Weights of a small GPT-style language model, trained from scratch on English Wikipedia.
Size: 12 layers, width 512, MLP 704 SwiGLU, vocabulary 32794.
Architecture: LayerNorm before each block, rotary positions, untied embeddings, capped logits.
Training: a variant of Muon for these matrices, 903M tokens, 13772 steps.
Each number is 50 + 10 x the weight over its row's rms, rounded and kept within 0 to 99. Layers, rows and columns count from 0. The size before them is the row's rms in percent of the matrix's.

# v: layer 7 attention value, 512x512, rms 0.0576, rows 271-317, columns 192-223
# o: layer 7 attention output (transposed), 512x512, rms 0.0485, rows 271-316, columns 192-223
v271 091:55 81 68 37 60 45 60 50 45 66 48 61 44 46 56 59 61 39 49 60 48 43 41 42 47 29 55 44 61 37 32 52
o271 093:59 69 46 43 45 54 48 54 53 49 41 47 60 48 46 40 57 46 47 60 68 49 39 48 45 34 55 52 52 62 44 50
v272 080:34 44 53 45 67 38 48 39 42 45 45 49 54 57 40 40 65 43 67 49 42 68 59 44 58 57 73 59 63 48 53 56
o272 084:45 33 33 51 52 51 30 42 57 51 36 70 59 30 44 47 51 22 61 48 52 57 65 57 54 57 64 72 49 30 41 58
v273 080:58 29 35 62 49 48 43 58 54 54 57 42 41 67 55 57 72 73 45 43 56 44 52 40 32 42 39 40 53 61 69 47
o273 081:47 49 66 51 51 52 40 52 54 38 57 49 40 46 41 57 64 38 42 39 64 54 55 52 33 56 53 50 54 46 52 50
v274 085:51 53 59 52 55 40 63 49 49 67 38 61 32 51 38 49 57 58 54 44 38 66 58 34 54 43 43 53 40 41 56 62
o274 087:41 25 50 48 64 50 53 61 48 48 39 49 48 46 58 53 42 58 46 47 44 42 52 51 64 36 37 58 50 45 46 65
v275 086:44 76 63 28 54 38 50 55 58 44 32 52 67 41 40 33 45 48 55 56 47 57 50 56 53 48 63 44 28 48 55 40
o275 087:53 41 52 53 23 49 63 52 41 52 43 36 69 53 48 37 33 49 51 58 39 53 44 57 55 45 58 40 39 47 66 82
v276 077:38 41 53 36 50 51 41 48 41 45 58 41 45 56 44 46 49 36 41 43 44 49 52 49 56 45 51 40 55 58 37 54
o276 078:59 47 43 48 45 58 53 48 49 64 46 59 51 58 30 44 60 45 50 45 58 48 44 42 49 54 48 48 71 44 53 67
v277 080:38 61 29 59 60 47 43 42 63 47 44 57 43 57 60 44 43 28 36 46 42 61 45 56 42 67 54 67 59 46 57 43
o277 081:28 63 32 43 44 57 37 55 41 63 48 50 60 35 56 51 58 54 44 43 48 60 29 39 46 49 42 51 63 42 43 52
v278 077:65 55 55 49 37 79 51 59 49 66 47 33 51 57 56 52 45 71 42 26 41 51 48 53 48 45 50 59 45 42 53 48
o278 078:58 36 45 35 45 44 47 54 49 53 50 42 55 47 59 58 47 71 27 67 46 37 55 45 55 68 56 54 48 51 46 42
v279 078:60 57 50 40 45 41 59 48 56 49 47 62 33 49 49 50 60 45 64 43 47 41 56 57 50 44 40 58 49 55 45 37
o279 081:51 37 35 48 51 57 51 48 43 60 58 55 43 46 59 51 56 34 60 48 52 26 60 46 60 50 45 49 44 57 47 36
v280 071:36 70 54 31 47 45 60 57 51 51 61 55 57 68 34 52 25 57 38 47 49 76 51 65 45 35 55 57 57 52 41 42
o280 076:61 67 45 34 56 86 50 57 69 51 54 62 68 54 61 49 37 57 49 58 56 58 39 63 57 45 79 53 55 54 38 41
v281 078:60 54 45 42 25 45 57 52 47 39 47 35 43 55 50 44 37 47 63 73 49 43 48 35 35 45 39 40 57 55 37 42
o281 080:53 68 53 44 47 43 53 53 52 30 62 45 48 61 47 46 52 51 38 46 54 66 41 49 54 54 62 56 57 50 58 49
v282 081:76 32 29 50 37 65 40 61 44 53 48 37 56 40 54 46 48 56 39 43 41 58 59 57 38 38 45 53 37 43 43 33
o282 083:56 47 44 59 45 49 60 47 50 61 60 59 42 44 56 63 57 66 48 48 43 71 54 72 48 33 57 43 57 50 55 59
v283 077:52 71 47 44 52 56 45 57 58 37 40 58 34 59 43 58 57 62 46 40 50 43 29 81 38 53 43 65 36 54 54 49
o283 077:45 74 42 49 30 51 62 65 66 40 55 42 39 57 59 30 45 42 46 45 43 64 39 43 60 52 49 56 36 36 47 77
v284 079:74 44 45 63 34 62 61 58 52 36 41 57 27 43 61 69 44 51 41 48 59 29 44 58 63 42 58 68 47 51 52 57
o284 082:45 69 45 57 43 58 64 41 57 50 53 55 32 41 53 69 65 55 48 54 54 45 56 63 50 47 36 48 44 40 49 45
v285 076:46 51 60 42 50 55 54 67 42 24 59 45 61 53 54 48 58 51 58 54 52 52 49 32 45 62 69 39 35 43 30 49
o285 078:60 31 34 64 58 40 58 55 59 37 56 46 75 52 25 52 49 35 46 60 60 47 50 53 30 52 54 44 42 47 48 53
v286 075:59 31 66 57 52 39 79 35 46 42 64 49 50 52 59 45 54 46 43 58 47 51 43 60 56 59 56 45 42 34 60 46
o286 079:50 67 62 47 31 49 57 37 62 51 64 47 50 44 59 59 52 49 38 65 41 57 61 53 50 49 32 35 42 49 54 59
v287 080:33 42 58 58 47 41 22 44 53 52 35 51 45 42 48 71 34 49 49 59 56 40 41 44 52 41 52 34 50 75 55 55
o287 083:52 69 65 58 45 48 50 42 51 45 37 35 50 39 46 55 54 36 61 50 46 52 44 39 39 33 54 50 77 53 45 57
v288 084:43 64 63 27 46 30 36 55 47 62 46 46 47 41 62 70 55 49 55 58 40 47 36 58 36 66 58 43 35 64 43 53
o288 081:58 88 35 38 34 49 50 48 47 30 49 48 38 49 49 44 49 47 46 50 50 59 58 45 49 38 52 44 49 64 66 59
v289 079:56 43 56 44 52 39 38 50 60 63 38 38 53 44 76 50 57 70 45 60 44 54 60 52 45 54 46 43 60 51 46 39
o289 080:57 29 44 49 74 54 34 46 48 51 50 56 54 48 41 50 51 47 44 49 59 59 53 46 42 50 69 30 60 49 41 47
v290 072:53 34 48 61 60 43 55 35 53 46 53 44 41 48 64 47 21 62 65 48 48 61 61 39 44 48 38 52 60 43 55 62
o290 078:48 38 52 51 56 63 66 69 38 67 57 50 64 49 57 36 44 45 63 55 49 65 49 40 56 57 70 61 64 28 51 52
v291 076:46 50 47 46 58 67 45 52 45 40 53 48 64 56 71 57 51 55 39 61 48 37 61 49 36 52 41 50 45 51 46 42
o291 080:66 47 51 52 50 49 43 63 59 39 55 31 54 51 63 71 61 56 46 65 52 48 55 47 49 42 45 44 45 57 37 50
v292 073:37 42 46 53 43 53 59 47 48 50 60 40 55 58 53 27 42 66 59 62 39 60 44 49 56 61 47 62 48 45 48 41
o292 076:41 25 50 46 35 56 48 49 47 37 67 60 65 46 49 63 43 56 48 48 53 51 60 41 59 51 38 57 49 50 43 66
v293 082:50 59 71 37 55 54 39 45 56 40 62 34 43 36 33 47 52 48 48 47 47 60 54 50 53 50 69 52 38 45 50 45
o293 080:45 54 38 45 41 60 50 38 65 59 40 34 35 44 39 41 40 48 45 35 43 33 69 54 44 64 62 58 50 49 55 46
v294 080:59 80 49 43 57 57 52 48 52 66 47 51 58 41 51 39 49 54 63 50 52 60 44 63 43 53 71 60 47 33 62 48
o294 079:30 60 38 46 49 45 55 59 43 45 62 43 52 47 52 57 19 51 66 47 40 59 53 37 44 43 48 45 34 64 59 40
v295 084:58 41 34 65 57 50 51 63 48 49 48 43 57 42 55 51 47 42 72 52 48 56 45 45 50 44 51 52 53 46 44 39
o295 088:39 43 61 64 45 58 52 49 59 51 55 41 65 56 33 64 70 37 58 65 36 60 57 51 43 54 58 53 43 53 46 40
v296 084:51 55 59 35 39 41 57 38 53 69 48 48 42 48 48 56 54 70 53 55 49 55 60 60 55 72 43 36 51 36 28 49
o296 085:46 35 34 36 47 42 53 64 28 51 66 54 53 53 30 42 48 46 38 60 45 39 42 53 59 48 52 61 59 29 43 52
v297 080:54 66 56 29 46 64 62 69 42 57 45 58 55 55 36 83 32 46 58 55 53 55 51 55 50 55 54 47 47 61 39 60
o297 088:47 52 56 38 52 37 68 44 56 65 35 50 50 48 47 36 51 60 57 53 50 38 50 58 53 45 40 43 42 49 60 31
v298 078:66 49 47 42 39 58 62 44 48 26 48 47 65 44 35 60 45 68 49 63 35 51 67 45 60 52 35 47 47 49 45 48
o298 079:56 43 50 38 60 54 62 64 62 40 55 56 47 54 48 46 44 54 39 61 50 59 58 55 44 42 54 54 51 38 46 33
v299 077:34 58 56 68 37 67 51 68 58 46 58 38 54 54 63 47 49 50 51 57 55 54 53 38 49 41 61 57 39 57 54 42
o299 081:37 45 49 35 50 38 73 62 52 48 53 69 30 35 57 60 61 62 58 53 44 50 70 38 53 33 48 63 53 37 52 46
v300 079:48 65 55 66 56 51 45 66 37 50 52 46 57 50 37 45 29 63 51 42 55 56 58 44 57 50 42 47 70 50 48 55
o300 080:47 58 48 51 45 50 58 65 56 48 50 57 43 56 48 30 29 69 54 56 44 50 51 53 64 51 54 50 44 42 71 70
v301 080:57 55 55 46 52 46 40 43 40 41 56 57 55 51 56 44 42 62 28 52 42 55 39 54 54 38 47 49 40 51 28 41
o301 081:57 40 49 69 42 49 66 44 61 42 57 57 47 56 46 42 57 69 53 36 50 44 38 57 50 46 39 57 53 68 72 54
v302 081:69 73 47 32 64 47 51 29 77 65 38 51 68 41 71 47 53 61 51 65 49 45 49 37 50 53 41 59 38 43 52 56
o302 080:49 72 34 40 37 61 44 51 57 47 35 58 73 62 83 49 38 56 53 54 61 37 34 47 63 36 45 64 48 54 53 44
v303 077:40 53 44 47 42 45 52 61 52 61 48 43 41 59 48 49 55 63 44 51 39 33 45 35 55 60 41 66 50 76 49 64
o303 077:39 53 34 45 57 45 65 59 58 45 41 56 35 47 59 60 38 60 46 58 38 47 47 56 58 48 62 60 49 49 66 37
v304 078:53 56 51 46 55 32 54 52 57 69 38 58 55 50 50 39 61 47 55 47 60 43 59 43 53 64 44 44 37 41 57 67
o304 078:59 47 59 48 54 50 49 48 59 31 24 49 63 44 58 40 37 49 43 57 47 64 64 59 50 52 48 43 64 48 61 41
v305 076:62 42 54 57 46 55 57 54 39 34 32 58 47 67 56 41 44 64 61 50 48 59 39 54 58 42 34 59 60 66 47 51
o305 078:41 52 45 56 48 42 70 33 58 64 64 44 48 47 37 39 67 40 51 60 51 55 45 45 60 61 40 31 52 52 35 47
v306 078:62 54 63 48 58 51 46 61 55 56 53 55 52 51 47 83 47 59 50 49 50 54 42 54 38 57 59 48 72 54 51 60
o306 079:42 61 62 61 52 56 69 59 53 65 46 37 52 48 48 46 49 56 49 45 57 51 46 58 45 53 41 55 68 63 60 54
v307 074:54 65 41 51 37 41 43 61 49 37 48 38 45 52 50 50 56 36 55 41 49 35 68 55 70 40 44 62 62 43 54 63
o307 078:62 54 35 55 42 36 47 37 32 30 49 44 54 39 58 32 50 51 48 48 42 35 51 51 64 56 39 28 69 57 60 56
v308 075:46 37 63 35 35 56 59 49 57 48 58 59 49 53 54 40 54 50 40 59 49 50 56 37 66 65 50 57 48 62 43 28
o308 078:55 46 41 58 52 52 38 55 33 36 52 56 35 56 41 37 57 57 60 49 36 55 53 36 48 37 59 63 44 48 28 46
v309 081:23 51 40 49 52 44 59 59 43 41 67 52 65 54 38 53 45 43 50 58 52 35 52 53 35 52 35 39 47 58 53 53
o309 081:62 67 41 40 59 51 66 43 56 56 60 49 67 52 60 52 39 42 63 43 44 53 48 48 64 50 61 49 45 52 36 38
v310 077:54 44 48 52 50 61 46 46 47 53 51 59 58 20 32 35 41 53 50 57 55 63 44 50 41 52 66 29 58 52 47 45
o310 081:45 38 53 44 68 42 42 49 56 44 49 47 63 32 32 61 49 55 55 71 60 48 53 55 45 39 44 42 64 49 52 32
v311 081:40 46 62 35 55 16 59 50 51 55 30 60 43 53 43 52 64 47 45 71 54 55 56 70 43 50 45 49 36 34 34 40
o311 081:41 48 46 53 38 57 43 39 45 61 36 56 47 49 50 59 39 49 42 59 46 49 60 40 36 60 66 64 67 62 41 51
v312 079:58 28 71 64 62 57 40 67 54 45 27 48 55 53 75 52 55 47 36 55 43 40 40 27 35 49 49 54 55 48 65 35
o312 077:59 26 47 55 41 54 32 56 42 55 42 65 52 57 40 45 34 44 52 41 48 55 40 51 49 66 46 55 48 59 36 45
v313 083:35 13 51 66 57 31 38 50 47 52 50 57 51 43 39 52 69 53 55 50 44 52 54 47 58 59 32 43 49 44 57 52
o313 084:42 54 43 45 49 54 36 50 48 48 63 54 42 49 40 73 47 33 61 65 48 50 55 40 56 61 58 65 47 48 55 52
v314 082:47 21 36 64 34 69 37 41 41 54 49 48 55 47 58 42 51 44 49 38 49 41 29 41 49 45 56 51 54 54 34 35
o314 083:33 57 48 46 50 40 54 35 50 70 55 47 56 41 39 62 60 42 37 42 56 61 42 54 64 46 49 54 56 64 42 47
v315 081:59 55 61 56 54 49 42 46 50 61 48 36 47 40 51 56 28 42 54 46 50 42 61 25 59 37 39 55 45 42 44 61
o315 083:48 68 52 54 58 49 46 55 43 67 41 50 73 59 53 45 58 61 68 64 45 44 44 43 40 48 50 48 35 59 59 55
v316 080:45 83 47 44 46 44 39 48 56 54 43 33 55 59 39 52 32 44 38 63 50 45 65 76 44 37 50 27 46 47 34 69
o316 081:60 73 44 61 27 60 49 56 41 59 53 65 45 42 52 61 36 61 44 53 37 32 50 43 46 52 32 69 70 52 55 56
v317 076:45 53 53 64 52 35 41 48 42 35 37 58 57 52 34 49 41 45 39 43 49 53 64 38 54 49 31 42 56 47 44 45